{
  "norm_place": "out",
  "extras": ["some layers without attention", "local attention windows", "value embeddings", "a smear gate", "an embedding shortcut", "capped logits"],
  "init_std_o": 0.00847,
  "optimizer": "adam_variant",
  "batch_tokens": 16384,
  "train_tokens": 159000000
}
Each number is 128 + 32 x the weight over its row's rms, rounded and kept within 0 to 255. Layers, rows and columns count from 0. The size above them is the row's rms in percent of the matrix's.

# layer 3 attention value, 192x192, rms 0.0866, rows 21-29, columns 0-191
size [115 121 101 107 128 124 115 110 110]
[[140  97 171  62 158 111 157 100  99 143  80 193 177 114 203 135  75 190 145 136 119 123 139 104  99  65 138 105 151 171  83 170 118 126 104  94 175 140 134  96 106 116 152  75 142 133 108  70 120  79  47 110 129 139 178 105 108  84 117 135  96 207  84 141 146 141 174  96  97 123 156  65 151 117 101 174 119 113 160  91 164  81 114 115 158 116  98 123  69  74 117 185 117 118 164 129 154 126 115 110 161 152 142 176 110 196 122 111 145 103  92 161 137  95  98 130 100 118  77 163  53 148 163 145 130 171 161 135 118 107  99 133 142 155 138 149 107  92 125 113 115 144 101 108 157 152 129 132 139 120  94 104 140 110 129 129 173 127 153 139 131 130  44 103 101 140 169 133 121 124 145 151 109 109 143 116 113 142 105  91  93 122 212  92 139 108 117 121 143  98  45  73]
 [135 115 119 183 118 157 139 113 129 119  98 125 114 102 106 180 189 108 148 158 145 128 112 117 178 150 174 155 150 179 130 106  65 131 161 122 108 157 117 150 127 102 173 165 114 116  77 133 149 126 107 136 146 109 122 184 103 143 144 135 118 126  40 136 130 104 102  64 118 135  61  85 138 146 142 119 115 153 148 157 126 102 136 121 191 111  59 103 186 133 128  89 116  69 164 153 110 118 136  89 107  62 161 102  75 101 159 119 189 119 132 150 132 203 136  57 114 138  94 143 136 124  98 118 172 140 172 143 136 175  77 102  87 111 146 138 132 192 161 183 112 100 144 162 152 102 138 127 147  58 116 116  85 174 153 102  94 116  94 121  85  57 167 163 120 114 147 110 166 167 123 110 132 142 161 146 133 167 126 132  86  86 160 143  76 171 100 181  77 170 176  74]
 [197 115 124  97 120 110 147  92 130  77  95 116 146 106 138  88 120 150 167 152 138 144 125 138 178  93 106  94 118 161  58 117  56  68 145 138 127 152 134 125 142  98 175  93 181 134  60 113 220 148 143 116 100 136 138 141 124 136 144 178  98 170  64 140 114 173 139 106  64  90 130 118 167  83 152 105 113 141  76 142 135  95 155 167 164 127 105 115 153 103 156 155 122 128 127 111 135 154 116  96 139 102 131 104 171 151  61  61 143 113  95 135 116 107 107  60 168  93  87 180 148 116  65 118 131 174 173 135 102 117  88  94 113  85 124 154 123 158 129 135 147  80  99 191 117 131 141  96 134  58 103 109  62 116 109 106  96 145  97 149 164  68 159 145  87 132 165 110 135 124 178  65 102 150 181 124  72 134 132 133 134 113 184 121 130 118  75 158 142 119 157  95]
 [117 145 129 141 160 106 143 161 156  65  87 150 115 167 137 157 128 142 164 182 129  94 107 137 107 145 127 107 104 108 121 110 143 132 191 119 123 132 125  65 121 176  87 172  95 146  53 164 147 108 115 130 124 147  87 171 170 131 125 176 141  92 147 102 168 109  72 101  85 159  95 143 132 140 141 111 101 137  33  94 209 137 133 149 122  93  63 157 148 139  99  64 117 134 194 134 151 133 118 137 124 161 155 141 181 167 108 156 139  64 162 135  83 140  97  48 167 133  53 156 139 123 123 150  78  95 124 124  93  76  95 118 106 144 152 116 101 134 194 141 135 105 140  97 129 197 147 107  98 130 123 112 144  47 120 175 118 139  34 108 137 141 148 111 112 151 132 124 131 132 129 144 126 148 148  88 145 136 152  86 156 169 104 193 114 183 159 127 109  76 118 133]
 [ 73  81 135 148 107 148 166 144 130 139 198 160  96 118 124  95 159 119 124 138 168 141 137 110  75 150 171 151 121  91 150 113 170 121 156 174 177 112 127  71 123 163 130 147 109 115  48  46 136 162 139 112 112  64 134 109  92 186 113 116 129 159 169 106  97 102 122  61 137  69 146 146  99 115 150 100 156 146 170  96 108  95 106  80 177 129 132 128 114 129 120 148 145  89 194 147  80 127 114 127 116 167 140  96 130 147 149 165 125  75 183 146 136 137 126 182  60 113 108 187 158 100 162 122 121 124 110 148 133  82 147  48 123 158 127 139 133 137 119 116 100 129 108 185 187 147 133 192 116  68 139 127 139 152  92 159 121 168 104 158 194 141 115 115 147 162 113 113 172 102 162 143 149 186  68  82 153 145  83 124 117 170 133 112 180 171 112  98 120 146  94  67]
 [168 126 171 124 111 134 181 124 129 106 125 108 115  53  84 128 125  91  76 199 110 110 105  94  68  72 112 146 122 112  86 115 133 130  79 118 126 111 113 164  81 161 119 131  58  83 167 167  94 108  96 139 131 117 150 198 150 148 143 185  50  94 123  96 164 151 121 119 176 156  73 100 175 131 115 141  98 151  56 180 177 122 132 146 113 113  81 135 125 119 164 134  63 191 171 129 168 112 140 176 117 112 146  87 121 133 141 112 163 155 145 164  76 170 147  69 174 136 152 130 178 135 110 173 156 156 133 137 135  98 142 160 139 112  97  91 100 114 149  85 153 134  94  14 103 188  87 109  80 147  97  90 120 120 155 152 135 118 146 122 119 155  98 132 131  99 159 119 126 162 105 148 102 119 134 153 105 104 151 100 166 102 173 117 110 112 148 137 147  97  78 101]
 [ 75 168 134 107 171  99 146 184 112 157 122  99 170 127 130  91  92 152 142 165  66  68 119 100 122  86 102 172  64 159 163 172 128 130 126 133  98 110 121  87 131 138  66 164 132  96  84 157 146 142  89  88 127 154 131  87 173  70  88 169 127 141  98  84  67 139 170  78 145 175 124 140  98 133 103  97 110 114 148 128  88 135 119 114 130 138 116 145 187 117 143  96 207 172 143 109 165 172 126 122 123 169 135 173 121  37 119 142  71  77 113 138 143 107 110 170 157 134 132 100 114 214 206 115 107 114 138 135 140 144 143 115 102 132 114 141 150 158 123 167 159 161  81  90 157 149 162 106 174 148 106 128 112 144  97 171 191 137 134  73 156 136 125  73 127 120 120 117 108  87 153  72 148 122 125 141  82 162 150 118  84 174 155 108 117 121 165 149 174 146 158  71]
 [134  89 151 134 149 134 199 118  89 143 111 141 113 126 152 114 109 171 141 158  99 166 112  77  68 101 146 140 142 118 153 135  45 156 128 113 125 133  89 109 145 159 163 105  68 107  79 113  83 121 159 112 138  90 177 165  69  96 180 131  72 211  82 189  91 126 154 124  58 122 139  69 172 165 103 111  73 102 108  94 159  75 136 124 129 107 102 101 101 127 100 168 111 104 136 149 149 168  68 153 161 149 187 180 130 161 159 112 154 139 127 174 138 134  84 110 118 150  35 161 104 147 100 171 154 132 135 135 127 116  90 120 132 136 149 113  72 153 179 128 131 126 157 100 146 143 154 134 123 132 120 111 166 135 134  82 149 111 196 179  99 131  48 129  97 125 123 141 117 115 104 117 121 167 121  80 152 160 134  85 203  94 183 101 135 105 123 134 127 146  88 147]
 [191 112 171 120 118 144  89 127 161 118  67 195 150 149 132  79 118 137 116  90 111  93 182 169 134 147  85  87 182 153 101 147 106  85 185 148 132 146 134 103 150 126 177 111 127 114  92 136 150 138 148 124 156 102  82 149  66  80  65 138 136 198 153 150 141 120  49 102  53 122 174 117 159 106 140  99 170 117  95 113 148 144 151 101 144 132 113 132 109  30 129 114 131  70  87 120 119  88 110  76 175 119 101 125 180  96  97 122  85 117 120 143  97 125 122 115 104 119  90 118 113 131  88 107  92 141 144 103  89 126 110 133 114 107 145 138 122 163 178  90 105 111 152 204 109 128 157 103 111  75 162 176 136 153 106 195  65 176 164 133  79  58 134 116 114 152 139  99  83 116 133  72 157 147 140 188 102 134 124 112 167 114 132 161 130 185 113 161 126 106 129 128]]
# layer 3 attention output (transposed), 192x192, rms 0.0877, rows 21-28, columns 0-191
size [109 111  98 104 119 117 109 108]
[[102 125 115 144  95 173 137 166 190 164 127 149 109  86 103  66 144 130 158 109 104  83 161 155 111 167 115 121  76 102 130  71 112 106 113  87  97 109 110 117 153  95  84 121 131 132 145 189 167 115 155 151 145 124 140 156 151  76 149 115 161  80 132 153 140  92  95 140 170  76 153 155  54 161 165 159 210  97 147 149 113 135 117 110 119 116 110 143 157 212 103  85 134 122 111  89 101 163 124 104  98  53  91 124 143 118 143 146 105 132 135 113 101 170 111 146 134 131 183 135 122 103  94 166 129 152 124  97 136 140 233 141  73  83 148 147 109 166 125 180  98 123 143 157 118 163 124  95 113 109 142 127 105 107 133 163  82 173 101 117  99 111 116 158 156  84  49 142 160 137 163 196 169 120 122  51 140  75 184 166 144 146  88 120 108 104 173 152 182 139 117 151]
 [156 136 142 124 163 111 125 197 110  95 126  98 117 116 142 138  81  95 116 132 103 128  88 145  90 109 117 119 108 118 141 138 140 147 116 200 161 146 136 127 122 148 116 134  72  52 155 147  93  95 116 162  77 123 117 151 156 125  84 143 153 143 108  71  96 119 157 184 106 118 127 141 132 143 107 118 114 128  73  88  97 237 132 142 105 120 112  96 161  92 145 145 128 128 131 145 161 117 148 132 188 174 118 184 180 110 116 153 108 130 117  95 192 120 180 142  89 119 135  90  94 161 194 113  40 125 122 134 115 112 130 105 134 150  73 108 102 114  87  86 174 153 204 155 126 140  91 103 110  97  59 204 122  92 125 100 148  94 125 136  85 180  81 130 106  97  63 158  86  50 207 136  98 110 170 126  73 122  90 101 119 108 119 121 153 144 118 135  94 125 140 143]
 [ 85 112  94 120 150 149 178 122 104 106 150  90 168 131 144 117 121 165 102 146  84 150 176 136  73 136 154 176  93 106 133  79 132 156 136 120 156 176 123 110 170 127  48 135  74 108 141 113  77 105 141 153 132 130 134 127 111 105 152 163 151  62 125  99 155 110 135 148 144 130 116 150 108 174 156 117 144  66  94  14  99 221  82 134 103 159  74 122 125  78 131 164 108 138 146  97 122 150 120 138 171 129  61 121 104 127 132 127 133 138 104 136 158 127 148 160 103  73 159  87 106 109 166 118  71 140 155 173 110 174 167 129 126  67 164  82 109  96 143 115 131 167 155 101 140 195  75  73 113 101  82 188 109 129 159 118 112 140 147 107  98 161  90 126 117 118  71 180 127 115 126 160 134 155 144 107 132  92 121 165  82  97  57 166 136 121 142 142 121 182  85 164]
 [ 96 139 141 112 159  95 100 104 113 113 115 159  86 129 129 168  95 146 127 138 140 185 174 154 156 105 168 146 198 113 160 110  59 165 107 161 165 166 110 155  86  99 108 110 134 157  77 111 122 143 161 169  71 160 196 138 115 123 109 135 115 141 132 101  95 125 178 157 121 119 142 139  66 198  71  76 113 115 132 155 111 157 134  68 140 137 162 128 100 167 192 182 106 121  91  78 124 108 141 153 138 115  77 125  54 133 100 153 119 113  87  75 159 147 180 133 185 155 144  88 183 150 201  94  84  94 142 179  89 107 186 143 140 122  86 156 141  97 110 108 140  61 130 103  83  88 188  94 148 129  95 145 103 154  73 102 123 139 187 148 168 141 156 132 151  99 107 140 112 105 100 164 147 133  90 156 144 136 135 137 131 174 127  55 160 114 127 123 146 154 132 140]
 [128 142  96 120 109 124 114 116 213 159 129 150  75 153 158  56 141  74  50 153 130  96 106 144 163 177 146  88 129 122 134 142  63 129  91 107 124  48 101 159  85 166 161 100 121 134 168 168  96 171  92 185  84 156 153 180 144 135  97 132 160 153 142 130 128 122 104 167 142  85 147 133 141 130 140 152 146  90  41 208  99 109 143 122 133 155 129 122 138 131 127  76 122 152 104 134  90  96 166 172 113 131 110 132 148 179 100  58 144 196 123 103 152 115  90 108 119 130 174  95 124 176  99 134  95 147 119 114 102 103 127 141 127 137 133 116 135 148 113 137 120 154 157  51 174  47 155 131  67 104 151  84 116 103 118 108 128 117 131 115 103 119 113 199 156  64 132 115 146  80 136 143 116 125 135 108  93 145 182 109 148 152  89  47 126 127 161 148 117  71 129 142]
 [ 80  95  85 201 175 113 112 115 125 162 113 197 128 154  94 134  92 172 206 105 168 125 167 145 106 100 112 123 130 143 129 158 158 146 125 117 139 132 167  84  93 113 110 140 118 125  57 132 177 129 143 115 128 186 106  98 114 106 103 138 144  75 118 140 118 157 155 124 123  84 177 152  60 185 136 135 134 134 147  98 123  90 133 105 109 129 137 130 168 196 131 184 179 106 145 112 113 132 188 119 240 143 146 168  43  78 124 180  58 102 127  65 145 145 113 157 194 148  72 118 102 126 168  96 184 106 120 172 135 162 161 144 162 140 154 126 141 131 128 106 121  89 146 159 107 116 174 136 163 116 170 155 122 125 106  95 146 153 129 176 121 162 126 102 146 135 116 196 114  96 149 125  82 173 103 127 178 160 153 131 125 175 160  81 101 126 125 103 127 121 110 111]
 [103  73 138 155 134  88  58 117 158  87  81 112 118 108  59 108 101 113  51 103 162 148 125 126  85 117 135 133 158 124  89  98  85  82 157 172 189 123  98  89 160 110 110 109  99 162 119  72 191 138 139 124  78 131  84 155 106 180 210 105  57 147 149 101 169 152  81 108 135 118  75  91  92 122  83 113 139 136 123  99 185 133  77 138 120 164 155 144 144 125 105 131 126  92  98  55 140  90 119 108 107  81 122 122  65 121 136 175 203  94 117 138 122 135  87 140 109 151 143 171  89 134 108 149 129 125  74 132  79 147 113 156 117 130 121 101 129 130 121 203 114 128 123 147 155 134 164 162 126 105 107 112 109 156 139 111  81 190 156 117 155 144 123 164 152 123 144 134  94 166 133 147 187 149 130 132 155  99 130 185 150 165  35  93 174 143  99 117 137 128 129 161]
 [105 155 128 125  55 155  58 157 182 137 144 156 147  96 124 120 125 146 169 132 148 150 171 144 147  78 130  98  95 103 138 106 117 141 115 104 110  78 135 170 123  87 103 119  96 100 168 178 114 100 148 203 138 158 117 122 141 121  65 103 164  67 106 128 104 107 137 117 149  93 212 182  60 128 143 143 197 111 146 170 129 178 158  97 138  90 129 145 132 187 129 106 168 121 119  80 114 156 163 105 142  94 142 127 150 136 116 137  89  83 117 107 112 145 118 149 132  98 175 161  85 151 135 122  34 119  90 104 115 106 215 140  97 121 100 143 126 126  91 127 104  90 183 153 121 130 157 101 128  57 119 138  85  91 145 161 114  81  85 104 114 130  89 136 153  88 107  81 170  96 179 184 146  86 149  98 165 111 123 127 140 127 130  84  56 112 143 179 141  81 119 109]]